Each number is 500 + 50 x the weight over its row's rms, rounded and kept within 0 to 999. Layers, rows and columns count from 0. Numbers have three digits each. The size before them is the row's rms in percent of the matrix's.

# layer 5 MLP down (transposed), 2560x640, rms 0.0492, rows 1974-2028, columns 384-511
139:549573523497412509559444426580458554444523494497541598574557453493506481559483429575524545504566604453502436376479489491446531433460452578444521530437516441535497497530513469488580548433522592507498558540575444572429478555466465420435520590566483440566515597464551534587598460539526534445487475551440553548441461573538525567585408444514415509554401534557481440597566524516524500501447
105:561497528458528491435479483442516477470500511548498591486636553430534554413476430504617536410534462567382543504497537520497591529542443507485472467518471501525521558352484500477510599462458541515489518448499521432577504538492474555497510632421467544514588500596437526533454538507570412441489534507528459480478471516435404501461625479438470484488579470546446484533523539454502535511394
101:503548521569509422493515522481485485498513557500481505486533466433472499394485505544563404547527542482577416456618532562422461427550583563469539550567493468454406476451482478545487523457367488465477542494533438518459460533539511462477541462543471454518532482493522490532572589440502506461503534553480484504499450465570473511490608527530480421557451419414522580455523468467515491525407
092:531566498420515528548513463491594461430386460597457502602485474550485536477457614444462535522530577514503451475513511530615518488506502438498559516380542437478481502478588426559539590501526466482461457495451575564542493485515413607465487556478470497582496513533536466410465424470537394527428520465645401541520503510452496508559451509425521594476512473431590387468493417551504593460462
107:421412455449475525560540419538523579586484369506487625397501534466515575436483509373555510417523529442576428547564445465493439456477492484531491580514474461568538403386511526566472422455528508447566519479514468481499476470508505522536464494464545528529505485519494575670452543541508528506499459471509381617559527517430475436486505549474561534551469535472503527447598437536513469487487
114:503513544493469498490481398478571405514506477464437548499471500437483494519585414530428447506526520457490536456561447541494435489421527480493477490531544527467489470482443478576524522503489520476574496522447580468468512473478525540513483483503447455494464458501475535511527527501401534525483461580484546490472445471544516471417487535380486496441539412485583478528494499566525559523556
095:450538628467457552505550485578513380566472490493493475446440488448482470527552520547392467445462471438583490544616554485471495562480504462420461431538523489551538589527536552528470551483452523556427419471497563469396443443482528457466506505414517485504482526524501442440466532558462576509417570558542509482543473501463530485528596487510604521618459528487521518462454472549342581507530
096:559517534545408537425541549523454468488523538562453563456488498393479484490493461504416484496521523457597549508449532586493445535462532500456549457542486512371395517541442542504488452572590482431541499543601528535511500424452532508491500479377491530500546474583549507528465462486519473475462470514515484485519451572477428463467539495484420483527536560540522509413588492538544518483531
090:481498519543500516453491418494453548583525502521541480452525419577429515446497569498496524494544555555599498493464517533508485552487553442517520532456509388440548551494549536480571427469496397413469516563529428582502443488503418479534511550415532504516451398493492511553462527495561546539496493539564478514427494486406585404513572496461464413534398419455470526503505395462541506572612
102:478522546548470508600559416450480526471508500559521504489393493538519376453432497474453567527572466648471507421563478580498591497517554584487510545463512484531493500440535468395436473531460511496514418468447484453523481521517529551539436521440590496556561476472485469482477459516439452573597421540397509484542447567536509549398454524502480446503431555433461420432458412565510431524482
097:424544532513476568469545521477553508448417510462500446439502500538505404546603539458470449443590473501509496502413632564466529560489511454556513505548513502562523455561411517419608481585482514504502585551474485456475480555589459523573611519486519472606477455475497466449486489578417568444481440419483554515512572541505539522412483550436556452462477484424621487531488579446643499407552
098:475436471509512483512445521455507543535504495555472485493494511508576516573508581464501542507456500510518514449566500496529527495455534598500401492424518501451425385457577538515460495559577465463501481468472500536543471591617445524421444530529473515568512557491598359487461436469420489476514446483474451526524574488500561476497374495568423583405497575495580522492516460594532540479491
104:551522457563454501486460472615508523469516440468585379493417424450486579500501466477454445527481549448604466546494508442441503405441478590465357474481448613487449496622436538511507509505477460496607580446562552591559496476445481541576526507575568508472459562502576528497492489499398441470526514496620541447487468460466541449534464470518543465514453540477396519500483480538504453504470
097:487493492539482531564415453554514537450552355493458440500569486556535500574565514521501484432397388552557505507484493486471442457531491494464466602467454515544495485429541530489537589477482471488570546485510564544500418505524494483478472562430485593469478521524491489424534462483489438367569553417516576531520444486537563611435515458464542430515467511582481439429522569505523408481529
100:487508554458493551565432594538502471375453497463434454434555566539504476548428502356394471517521436447493401533461458469580471526489501556538473530494353389474554433543486601465529432455487510547404520503522461512468526567468545518478547598503487525595503483470530455558432484517583471435445596548401519510546513484557513443522522525605505557444526503548415489431460571551416456454471
096:442496492436537565511517536514475530433566527416522422554435475585480551420431589509506547456484594514482606520436569592476557470481465504522568536413466477482502564490523482501387551505513455515514473547536460529477521450509457517475485549543414484577511465485532473591531520432424443510446523530518392535533486525526428551489593486501506505582428513437508456549580532352530608403522
096:492572593499488451523487540446459494483543497443512449514512457477525515436468517458470444595527501532496531583525561533536451529493558530552561484549422507498348391510489536592589502376522443417487467468544477525447507534460536486502400445561499467563515528587525490412617516515531474596383454445461520423544455503502500490507493467535484472526458541517470492485427448507451566451483
102:428543466512459529499453530568450515551469532447411443506388461521526558487390460447507504446522510483514500513480505531471437488529453388507452513612505493583427545403458606400509421558510515510481506478503455454437533525474511469619519476524550558501468476517590498472490447591497513540523446451462535448362563500478469544498511430524549527552424497518505494404532522458497480588527
089:476447517560514474466479573516434530428557535532477446522498442420489529492481479520437529535449459486534556509435446550497500416570516602533498425504520452635508510603503606431564497460538455421512487520530489518468494435447473550413441550533550516496515552474494563498532526434449507495454526515431466487523482425493549496494490544543515492369505551545577500441551484489450475536518
101:471440563513520413440470530549557530536503430424479472487475592489470500413430580450499566574510411434540476455542520476559499524506542405486471439433487395550411475423470479482570482508489446414409468591475519514542479568526460450500534509476428484522570502575525538544539572545423527548499530503487477502500429495476439492493459538478535528521517479445520548528494528601478463573592
109:533512429557514601542482522460471482476577431508554523498490493473527389473379479473524464546470515526483546434496525550538506528538475556604432477450544459526509402491571451547549486515494469646578518474485560457558571448517449547481431530473515453532522472489575584516465531482477538529548547421477525503642545527520496418449477348599406469479453494555501436494617433460577479370412
086:454533449486567465465478575613476448452549491461507610515445467501550534545454531531522484435374529433458593500531449551520432518563486519523343532494555545472589442497446623466539532462434466549517530550536456466464467548554598491500535515492541411431499466491469411392385401475472508490559475518502470518478497402575479532500496582491461504601510556500552517527538462577519595442472
093:445565562413447535531483485489379562623563500556467484583517463432509441565463546494500457437430435554410577515484537479515555534556530410541535465489524514536547526559454463508441389549529488521418482538534368436463461546533504443520506529544491565460453495395540480558480517470500516445444445576474545504511469490557573506433523487454433451575505557518601498475460547542454392505485
110:488476531540539473535460509535546561550506475488547433481529463566503431513528545501509432569495519538498477534555517487495452469453497492501459498438483518461497427486521486463532598480505506458547431490499423533485432559502552522489525539476500405477436557483509476533500531505546499572507538446501487444475452472388461488522503519420533521517576411486481529441430526524577448495436
099:463502551423502507510496452479593515561469538483539479481527376546481484568556512492508459449464524531521498465528428618502567519521500554466488522552472544504421473452537439507488474530499559437504509467422493459513529555522427505495376432467530503482470504486559478442506470458500448513461446473614519531556588455495431506462484579509438575499490462513413519560508480501428556460446
102:511579497488572438431499566506547416664635473569468464370524492416473489467479571460452560551480434470542466504509453515547649446443481488564545462495485589480583468505534401513450546374399484490493577478471586438564481569468469543496426568488436578539482459489591541488531522448462498523504503473524567451505506568467436499482548534491506493477444423511566482469476527503498442435592
097:475511495487497441576420489561474453461499456462558499567495548517490549455591460518433467526462518547515447574466508525575556324443562518461534435501498498459508483542527517540453473484547403511476417488455448463621550526484532539424469537374484501442553540467481400410539591598552488480545425478419472513440523394466424465384533430523500537494503512565549474511524524380529500363558
103:586359576527472469543559508465475358580490515485489513529524546470506509485469493543610516518634512513546565535540487531529465497534468500511524431523415617528572549459534488576508571472574531509547431500504498478524503522524514552505489500534591401476524514449411556530490590462495462448437533519572553514523580435528490510422518544530491524515468514566543546513478534411441399442583
108:574442458545507441483577461543563478548407423512524528455496421468422539364529488427539554481511479531482564534463529514488537465467531529436538495565516513469463488529498564524552450471531470526433559450600454504499488538444524530469495518494423536438491516470440459515515494343465491542429534551480442567481521482523494543464571478408464517420626510494430450499551525528531460557474
094:477555485532500534525493448562524494465422495549445600546452499481476473520446656484465601606505444548491584468517502461573536500504454580455411464448559430456497437501495536451453480436472536474490551518515471474514465467471388497436508418449577434452562420470501517430505451556542504498406507500437499550570555543578553491439553495495571470510521522543445477550495510472481474525441
105:394530545469443530430404522390572491450544525569560466507528473512323506588623456457447533508492558446518511513495568569513502459479494444495489514446633480504573509456555606508530471523508520505564528453574524568501475495460488673450538441523534462576532471586592510487489526491518459448489511495555501615507452551586460472559569476482465560559520520469482540483501545466575493494480
106:418481461555498495457473487497652420428603535498519556545439608551513537448487478481528599463517513586599363477594443532447454508468488512577495487454477447500480440520482448442477521506470444473489508403428481519571485565535421509562509463594450480475445482527524456513433434555521441532550498489554497463599597434535519540455505407486478510565529496387534501466497548566471553527434
154:520514478552443468443563614540518486473383475497518522570550490445481484576450555513438567580528606552510469401455569467410487514580560479582440554477464570547498479433472477396532564492519544447454464534497541503560541453417553491496462567519413527477424466512453504432539546469479502512449613460547570499500526577496519494464511527529470527472526517451485435490434435435457471485578
091:516540569564523551549501485572459468505520455440549499447471473556558589525475534551526536517514552489547577385433467521536531534546575417553474481557526554534467463491436524416440459476533527462560644425419480509457519587569530532530456434600509480479557517447532457521496485468528407562451497534621448435485552454524544501485521400442467445564498478553441479471504485566465470479416
098:457435520529441463436489523527465538613510500460491458444553469478506535446479505453501531558460457552493597537564532404546489437585580557561497488512430491475470555452410471517417439549534555545537546484469456528455533457486516548492613416541460596524531462627535499495580571435487480582504465464450494611498474410498507460498482512564450477483532504542411538520490555547521391478409
098:493486428507441529613415441496484546556525583544367517555498529592446525517506433490446517551447487574442494494607513559550536414532542479521509527566521533559552403564491581468495464501551484445515565479419476459409494474517498516484490478507511551420525521525503464537461529482430574494504528473490474433471508490516462509523500493511581568539428502418510594494593534488518439538460
097:496551469572478529540493505579537560528598529474496540468539517453552589523453500456527437511532519436525537426393465521465452448535502459530439489472408435478511466540521550435570555427485496534478398578438439488553512573527478532574495540544486458572502493471486517502511483594400534464512586497631543460423396522424574531502489449498593399461537497433499504515496529487522534510470
100:525449475511507549514543527526439486573508496500566552518506448604488474526433480551454474452409482496489493528424449429504510466543481491591551546525489534531506513508523542532480388428444553442477649543490434487504467541558491564473510530498555507380543568437443560493421461377494510499470513444543565556491538496465583493478575513484487395505432365411538450548563522514450455533488
103:532490458470486442490478593459564515422429506543527490502412465531567514520498555557497562467591527464494465488516491538444500491510544439482479504572548424540500580520471503508554493529426484514467556531448505554579535460436470580449583476515436520507441508524494491429502625512440449475536517478544499563445403526448460450408511442488480517594455519555468478504418525579545440494577
095:449498443445454524521496421575505537501488465500468471457586529518504514458416556498499581546448539455518450571502443502508463482452485603619520514548502536536408479460507505489584561546482526417461509561435446526440525521476477518466499548516554477475523425535415528483583519509624505545560536414470470517534619423534529489542446464545527561475449441500480480576534494495533445470439
101:508545530438458493597511522522517512582475538417474474423486404507534435495472473512546578553518584515495548494557456546677446499491556555545564501498560483538521442479513518474493550546577614551553456408454437446482492569593583536461448425494556529523511443533501430473544520457535541515562473493454495604360527512560479569510483548549485495588539416525463509419461446517529492588574
101:576436458441501366513527483354455483592488478551610564456567490464462511520576555445577531569510418491482638386498470464573408561583454433571543495447501563489506478497564458531561469495482469393558472477416527456534468428473499519509550470516536411462515477521553511507547491527525448529596551486566494522526510472431481471463496514548491508512452500570500417555500511468461582451429
099:497485491512443387536632469502508471448470439496514484537543486508513523409482421484451540516478518547539516485492469537449588398501451468465511496478517536518504445495563550506430433385557467511521472580475448459595452499442585443550592556441510561537550475506491630530528503443446497539471524556592444441565585489539589519529407556534441454527477551554538470529527449480494562509469
094:564480564588604464461526465485541489475430522408495472573502435503425566395509565468481467409495521547450537528554535456477465515491447452540539487555489494552514488424514412566518477425482530527499480471453525576510450481548601537558550498532528460442507510508499463535404487458637501427404559492440492485545517479600529505558472472331515468512343454531566446519490529473523491469473
133:482484488519546523483549531492447519544470479536438474516599551503463452577525520572570605461538561427522467451567553494479521515513576509524458469495442499515580468505422544418559446540478404519418423429556450526523494500419495457484545428557505654584511490439456525478481429494529423501532498435565500481513463500518538446565522478525498443427454529493517517463537493486557497498525
085:486553547556500404492506453441563475444493497510479487525520473484612467459518521506480454474404578538553414532450525410613494465575528414604545545467467558470555447505557478542489493427476430467474527443483438572564447418548566476432480527532524428415466462573592497367539586423573508569428565531503548460444543458574509498431574408534618588489537411549516449536490421527444513527567
095:512568417484508594496470468499526464511514485576525434486480522573607538551545542407464501520482506485470529491616472545550465514441620464608509459520478502429491492506509446562462509521463590453454516474409512438521404488499523434466458545383497574462611527486498490537496453400558447472515517532498550481584421395509482503529415551545494611498463548467541553484524537537538533471503
104:447451530514407557528464606488559475491509505497466562519583414453466517582539495593490511418580501448608530549439497505498546429501525597456482444476564402495591561419521435509475553531450574551530526559481526538451463499562532472540561467493453407511498491463466457542527505522511460521304522531566550509459519530524394528458489498506542542460541500499490554609490494489410466535424
093:509445485481556498518437484498513501488480456585525492516459491514446505473479521417551418528498471553502546500437505451611494439471550568518597577521558580471404507508593442454585531472630545500469566607518496501456486402528528489451492532502582517568556502621488407414525455514501521430614529486517522573475482449455433478436566558482480501491473546568499517511458551495409496428558
099:459483426523463515528488436464534614517565557551465565514566582558477428473493548520484471481534479530510455495519509475418513486453491581594448493496469465538443558439371462569487562482435427499501445476492497484434398516434426484482473562449623530469442521420423578476481541469498469589584526585549488498511470478441489592395456360505581509442407464514485492613480486593528453625435
084:533505540424451502418537574460488504444564478529427537492515545562481481429525567509550523490448548473483535558613486520500498482506515371424406540496529516447507535439537432498530522396542603542470439394504518444534557531438519451487468555519497474481429415511531477451549460544501580499512565504479495492409479534515582469483497499538386463497484533462452554514400468551528499490445
103:490435436404452518496457523417423544444507544575494473503499485432483590511547469390530522527419396463539440511486521457485496528457459415548546477500477431513500543542430469609475529483462556453471525479486566531569439510471486558592569539472525566489472431441555513489541477503590598555486531438375467477530503514493510453460495526517453500433497464542494414462550606537526555464539
108:478561549509488520530545496399536514421505503517540466618495511528560478441410534483453526478446518532476494579463551467440451444499479616500403504550486469449563491440560507480501565496482550492447469528538550473550417503533527567501547581493498525567555545516436488458474408471543417427492512493496551402470479571545521498602519396502508453456622504560516488534497531578414490509531
097:576442456502522497571478486494484497602516462594550523594549420560506427493506436624598507467508491559445542561542460405535507469639503456494426466444461516464485471545599523496457520411512399513454482583437546484501454479491481519509512454424515563536564520417525511445479555562475535483576511538451518525538629510469540419598484502463509506380490567500448516525528539480540576542567
096:552468524587491545344524456543546573429573511521444456477450517463558536549512526440431527475646431535512473499536417497571482553458429544476541486405418506519443519491491442484431523506477563523503510475488523524387582485472580555546523416496537483565501443448483578556395582637493494447548455524452436503455506487443497451490501538582543507545477503514536570556522585576538484632481
# layer 5 MLP up, 2560x640, rms 0.0935, rows 1975-2028, columns 384-511
097:510502505542525556499525498524550508578551508516434495496540521497483459469440427537473417459486488561565608494503466480505557443506512505457557428470463578623490458488500530479603478555549546566471521432497518429406441473426563615466446503468491534555471532484573492582447479436480533482483450546467467474513546503525521523541499428625483530510567595413548544557529574535423515536473
100:502477537491526550468537518538473483513511512487430436567464567463432431436424448462512435524501436495566451479532458537445553519480456552449625534568495411559469558480459496538512486566437398486570488535543503487475446542438454469522584508475485507554417581442511421509457490441475515520534477446552506543444461445446415542526481447497539509652466508442492503489503485591509402521507
096:534487480522554498554517489512470504534437577520444525494508464500564459490538551517463534436449515466441506524576475496477504526413393532501446508570439456554502451537500368556474423407418434405466483543621580413426549416573443486501415596511516508437488565475494434568527500559577558644520521512494510453518535531426465421541508515477544513500473436395399469560405487496533537581523
113:484505509434545521514540490615517554541542388553463373363454551409429504482502496486537410444443482467478428565489459519463527438494534563440549515492470510385511467556476438534512452542449526531513608601500452510556523534545464515598526577508538468411425537453448558465524564508505528613517472531487513487497497527433419484464395445505536609469419513462395452450503374432595472550510
104:528530506503449554533395442550555535528504560427455629523584480531516381476545416468404388436467464507538538456495456536539576476589489490464405563498490485508472520528450507426468475482459509532442539440570466442443513505470520506548535570500481504440449542427475470523428577554534560559463613461472507486593508493479412481491514414464507378552437539535550477425444436586569574567582
098:524474517437530490430541441573527564518585491620484519485559483521496552530501532516408452492504486546484472462561552448519557476460569531517424515490599547522428536557436531395511467567520459504505547419531583461556397469550554457459638586579479482481465509386513508460504532469464490550453507466496583489414517400499542620334506513549432527484509426442519414558480588379552493427535
103:633600481527456499497502430514442534446563541422451524422493557561486584584496473483537495428481474433518468441580558554521579481455492521507451521545502488505525570428435452494402448585462468423572477417546476478484585458471528581481501494543549424582522538554594583494490515534488492488483475599491524430479425483537444528433498482654522501584526541618499445488530635535464536479532
091:437477498387452502540576567457546504455533509453505454385511527526541525557526487485441453487489480504463532534560565517440433472499490505497491541514544419576474420454453482462464628591543516479453510488637554503426539567558598525500386444528530473681511475443488539487492449493495415499481516476515501467481546436440516557486405543543489502436597469401442509532477489536572494475418
105:508463493614502553487554474555452453480499545423458585510605546487441435536506547480563399469536498554488428509477471528511489520551448466544446607531482405459496526559496518513495445506517491486472460552678566582545517530426555519495546548508479598554400476507388529533544456437574510480567380491517601491527489523542471572473517433504559433415494548563506401488470508458479511322535
093:506567543526502505468562386521527515573503478459546488478540649492520550489500465521592652481534486436414581525475581507534531477486446537452492600444516386463545590436503407517512450467518525460396343514513520375596420477416516558383475481597426451405470609484596548581464516523525569467416493525440491506459612445523540502545502460494508554538529462468511490505430486463471519491549
099:548438459502490546384474434513490506516498473485507502556489524579519488529558503429490507539430433538475461444554587435477467502606485397530485479547429545506481486443448444429516491502573406503524529565538526506567405524463548496441488478490402584476429598471564476470494479430482524602528552485476479590466459489531494465569455442550403457546512444508414464542546414443492584454463
099:493569493493471473394516518457492539541571441446511549449465481544390418498470466484522554527610480534497425441505441460466536452536504520563525507558446522538524538422482399500468452525556461485493560530439505417553529514567576474452506555481389510562468438629430406433463525600511554472506446439429504447471448497541534435465426454500467454436413609531551556477500506493507562484575
093:537470582468469376549540439547536513593454548511528468469526565538476506444534530434594534577503469507464454557534510467533470446538539504528443505578560505499565542550529511496382658507551495548544420571505522458496482552496528528464476541406437538447409518450371469413515508401601490534456391473393485641510530453431593484466381531409539492484502465533492455486502543466557519481491
105:435517602453433546537406420511500529545512560526505499568476469472575468466541430475563412546411411465537470478487506465545538508495486528454438493502466435462435499524476514450523497431490594482509462478391417528546444479443578521548521558434491521474558466412467620578478522567545483483460503476491432473582607543505477497487498552520447564441532503592436530406425486506436458495604
100:585468446403472587492462540487477551625438543557494436496505534509422479486566525445503466456540567502541598547487492423539534485421545482511499502449434581522506527514507494537564511459518424534532423589433509529453434469560668471419491539503536521499544496466499507483556388459521450531531497638474430537440552429501474472475465551523381508540511479512448512442504554529474562444483
095:485570511375474490502498499584388424491546535513477486527468387485522514474516485483513468505506489590514559515429506509542503502454496420510433472573426583455438542520546489594434527407537500521523555542380360580521410524406552541532491477461575437468556455498521477460560517485487523512450432548580486469505372547487434540403412571591524489474517504488582429550428489468472554546495
104:495523519516533515491470482508496473533497638520377417498442424597625458480498482450524416473556385447558474602527438522526454538567457479492469581551451440550528528487563432561502390453594568574480548509462498472471520498397446487400593500482549492460474454504599395481535519547508485547434539490540440449568523570506483499502490507484562517537451480475481456565541429467523526371544
097:534536446512507526482518476538500474516453535578492512461492580519527526508527601416500502513495533447581483487535515471428423521467484404511535519469477508423565470431585587518459550504506516507454480521520456497527471533538538573578466471461521455565529419557449441466446593505547473457478514494466490546506463507500492544488464437449578462497411589435509516493482512483448594502506
104:530482538490481461430443354483560501449474553504537513415526550521474633428423521503480463442496498532481582502482502510520484567433533445452551493508494490482465575440508529457463524501441470469510483445503419640629404473556496473548587503456474430459473478585464465554586447434471582529513545448472500428518397548437480479497564448527521484515462555434534438536425555466433456488502
107:479595492520443596610403482451525455445520513530464592502521507508562482533418421593517435434492533511520510454468459489542515541470540501476524510487549512448500461426523471515508511507463463528556573525491587376574477465592508398545511483535524512522485519603482488496444495512435516556491529446474470596600475431522518505538515518433512440500546429508442424436549367492500438438440
087:455585566434585432489461539482568526542451411460463487453511444491466460530498521492488544503534472557517489490593557523466522456365480411504455564485549482506464503465539496466570499491476487541389568510424468506485492466422532437451519564565564511462504526527436480488505541504503525472616437517540376597557478473561531565431550525516526497530571457523515436395451401513500577445492
098:534491501460410509508539458450495443546528553529492588516506467551468588477510540602492445475567464524462541508478537546423472405480550491500537519591541466557461476541440549534468537487558434556492508448539445506480406586498475566571539388501566529574457456517482614481512467562464476388465394470441599596541521405400485490490455499544428464554521591556390496437541492480619480526489
110:470475605365588449448528473500535443536541456463461480511422450656536466492611558414509513526458502442418536483479521498566483600536458426575502457480553445480445481497471458453501501485534492428451502514530566489495509435502457503438494570581551478469577506421453524532554531587420502452546462592480534430499518510464520495503469474549504422547529400433424466435498497454451583589552
103:525424447537474428486570451420578433472549529496559649589446524580518416540487431547506521421519489437509377534465506475463461506551510592480524583510420504442460409483471410528431527509463455466562501464520526434421431464642508545543325424526485567508482527494557622501507508514463459441497418564564526447519512552461522450432556488527495479440467454511471528400375469601438474480453
096:509515532512655498530447503470540482495611537501444450442486475588487475518539470516498479552424512473555454444477550541529512414429565460523471434490576544442519511522438348467471543503518445519469460507541541460444512513481400499500497338528500606451549573509571575421603519573470530490476520510565519471504491461564565523552509528468560488506468497521540496437522509541548454465440
091:533494477549453510601548463451537527414544491564570532561444541522516512561554541481531485526520494405514462550447553493467482522463536598477532477490558576544436413451549609468498505393495420506556445511502480516585533584468523504521528508463495464467574617487433521422548515514494504461539416527391519492482563411523497411502427409544575498518618432419503564558498578556499512526473
103:526517405432547511522508491477417407474469502610470513509521540507508529464438464479523454433473461536534466538456534506433445491468524498481549497556442442547487378532547562470542583487513409524524461495586466534510449491505560468510518467555578515390484431436573470445530491404410520480488462686498562506530514428521467515520529566512470447523536489493430554441580385553603446521568
100:534532534447450606475435500540527564493655359501530483544537464456448502542505510455463525507471519463528439474461498537504569518488557423489397495552506486479559440461519504626461541558511462486558382570526572463512470458518517564528487474457493510545575416482463541578457560459491539489508497422476452613479555444425489468415482433598467438556556534532451496460487465486486550495468
094:490518526549436482516462475486575488511502549504449588491512562408427461502459480479427495525545534513553475562421491361549486540443475594458550562466450467532545551438539511546475375545453483535617447450488576450711510471575407466498513461575498478420501493467557475485586580458486435483514593526577533487427493391451417565526431522489536502455489562435503738422493466559526469505437
111:447563524567508549513573525489445467595566499470565451528457524393463467463502487481372560531592482491532600480556439553510475501584576457524540476553512334571483515428541479533538477602450433470555524468476526541620461563483440458451446437512433558485551427532506455457528502484473522463430568468525464574559528536550444484614547503511488536604436505530484488495533463547592489523462
101:446557424556479510439517463457462495503545554461414487481604505532460480438548474471519485487476499549553526514446504501515475540437474562547463584518473454527539538456520433484518430576439455594432460466330442510533536414471462465604425507517513516532501488435427522396426445568567490522504575483659504487524591538422406497432509526469485485560455540448459556450471448552570517496503
114:476415463509491445505454364454449542487579440449564457477410598591534563478578467438555541503417422454504497609531512522470547507476499471425488408471535479463563431549526572622465435523536491542486578443487459473486415446550472535535515463443506502499606477425554581529450487532543492483515413535571469484519527401481550536501511439503598452601518536554481508527544575500497567452483
095:485505553531447528533469528459424490509593451530458455533453501371511466461499496456500500614487516592557517501560544474494416505506479468525465592484495562543468623509478578475539642428497516506460530516504476457395546518582490466491523429509478589474586531523594550490479528492514533507520526400478543488534441416401467490515453477486559439477473571440476421595475557578528479492474
096:510428490487498476522496522548515503496525495561536523552475475471497496482438568452548465398501601525529488380406594523424508497476563530410502566508483501499548583393525449522594578581415426453493463493560431500450525528465497479514536509459424525497435548424504497577515547541485560476556471466461484492479489466530493516501478563463449446466508539582447535437444529528472482542516
097:403471462462527526411500511504560495508535485466445450440549500414515494559514495430506552520554500470482585526606468578454481523513367493530550427492607528458509541444563553489457454499389538469546608497541543572445552569448496439499468469535511460432461503474488404460481561463523508503457433535456486523501602468456529504571481561539464491415548520545394496530377515572443483513492
100:576452491538416564572537512522445509535466473546455415563481562515527532470501474567425652488425469481445429599561509545454496525497636497468457457437494481489520450544427429471517498491503291561533423547474609512572492542447529493476520504408437485414483476484513454479552495513541491485422497492593608466469515499499551596450549516474494552504477491452488522480501497544542493508477
100:499467516444426514518526498485507577550548510459532489534495386456526529577544559575599589408544400512500477547488491525508578461444466443515547458502524402473464533559579525403458566538488566555451563466552488496470549484479463593560478560522536372549397519514504538455516418455462534455547509458473546558431522500533504450506537548483441543482480397532497489604486498532440505534466
096:489469493439491451492510509476560503447549399422488465593465540562491581522579430527463431470526477481474558433569483553574483551501468484575497464405541532578568529470462570466473493486457489541385476496464508446401589512526589512505567484410464459485439545550563453415517508587398428405519479562436542510536443507500472459427570484512486439431592445432485488505521482510488577528601
100:459485478532503525500513594451469624536465608544491452448547497567552500510392457523515448496560542500458473485484509610544516474532417459544408508469497406569463499492408414489475472562543523416508528578469493566496500486514496471507508497524452558440533488525564541494588501550453550497484539513521524479504522530504455464542479564441489500467462488570458468424437538465579521497388
099:472480626533446629561465456547536595531517433483539492491570603484453483387431403401365550590553543498519427399478516518413549483520446554474543395579494507579503431541498460476373569471529409544475560509513498586573590497493497635513453521432520573520518468560445521475531398487548508473484490506457483560433535476530474415533495496464539507565549545454425522509528476395546494459486
096:462495488428534515482543467443534449582545493490686528511531545463562467410479518498479518519551617433491567584500471451526515558449514467507419488534510584471352460563557527484499481415558506508405501534583540456453448512493444614509551471572504564463548539477462574336491529546510456404577503560493501473450533509539555483478490463502492459473468546501495390506525559529433561488481
102:537536531431522451592588499457520569480553427548544413490501532428473534492499513539584562588465546583487602537498547520497502405492484458524475619457455569555486538525523628459492525513510482510549694478487559514449433455489418409547429491485533550493469399477491597612520556392574481510473476488490474470505555537490457440543514554538473567544552476516548512495530439474388568505494
094:546516527519527491444475491519446538518550563470412485469511442490579503471458481542567517469402605483589482520456480465526507532584429544461597509419498499496464484481512403428548420476494518513555483480500498552535502501519603478565498436508489572569423571560512458600507469551540516504531503496411500524596560428461432515557579504646508574493416459424518461457421468517483524512388
124:532449588535522578427485481527512481486498503518521410516476472438511440488447534493574491440458508567441480459587591465485462553493524445419493483486435444433525432417512528493495458595498421513437383485462544560464450583500429443460498477465462631498550382511468555458475602555439386481476511579465571528578485455490393456539464530543539488466436533492480470534521522453472481426490
091:496573566456502517583544519518469383499531532534413418525558412563525459466467538517457568486469571530494439520583509554548507519514425558508555489388438516491484499486473501510526462475490519463610506507477515553440406530418314535511508512445567542491523510464548523506500519550474458537476411517406442501546425542525603543454482488411399474463501537595497442463516508580551459418432
095:520542483561547488465514583576474468449461460450454536496459486474514529490469560543454463508541437507484452417545533466543520474629481450499471490413611513430533529598511512476577454510462530483497482530499416527582511439470513426395513422548538517570600585458472471445521438552477487398453588338518496485480527380488503567558534431494516553428647482418527478477448443573470565539499
099:496521555501451501485499627506495504481575588464429562548433496383457507524525487492519458529394538496548485570435530471545456517509512546485496526566512586487471519405481552407506482422576465583503464398531549509546402527504471433559495480477504514490548508464410529508432514528536454423521547498552547474481623492350476446476493557449518591497448561467492487512506563553389455383482
095:458477491510462490496424617566431475574500464482453469513449486549547538486536537467438580503451464537429572511599463523509576517460415516533503437534553441481576529419456463391406514515512538476465475534411521544531539561618612471463537475399539497520451399570505495519596517601454452501593514528563490559532512505466508510490563561441412521568586581507493457480494484470412400522491
099:519555496430549438502433460506479501481468515552531544560589527459564520515550447503389534405487572533477544435498539528539562638460463557485489515504575406578505434464475484467550561502569529551377491496540548534430500499536520489434561580466522534517472551482489433623522572528448485493477538536559510508481455559513451577511492579470530526485478519459492450589474533552481594481519
096:491497548547500488441452585543512527446463527519454487442507523606421426516476449448556598547461449529549489531465509566391467495568546583562496559556481425484521471467446465480441484539467385533500516477536530539490543435529551510460530504522498406483506502544437495438465452593539447557481510465443449587403445554494445553443409465581601479462494527433546489596540524518473545507456
107:604383586413498585631432565495472497524530540535502499499484508466549589384545522477558423450474433438590443522579469439544529467498392499567497539511446430612524500525438472536541539499446621527454512437471525489541508560501435474488473525509488616418527506491535518441449534510475432463488546511459500464448534555458530498483542511553508560478441439490483534476558566541594530585572
105:484510498576494490444546468483481489504513506481471498474528535474527493539396515437664538450546507618445489512476507559500563483508494504525425518474432587439415569472534537529488556479428644405563482533515397434492435505452570460458552495520583600422459503561479566514404401566566508436581491496524487497497560487526578517570603513510447520492449667526617541573488563478477548508500
098:556551489449459430551512399511517440543550520497503460528588428489510519455486501432485560541539502369521499493452404535555546577538350488504508484523517467549470521546439549560434513467518494512520544502450516575454441575533547525493453466413451507548474518527606517561594504490510473533446507525519545473469488536532542495456475495543586550473495452528426556459555498553452496597560
100:459525505606537507460535485526555515526474544400444438483556457457497432549538489546524533388554532595506507470494539453501508533521452482548526570463556555489509453475491485447494445557504529547508554512477492490506510436433430488577464513539531525490494542537582556513436513568496563443514412513483504581532436455531537582514543448552488468491438482485372539542460458431490574556513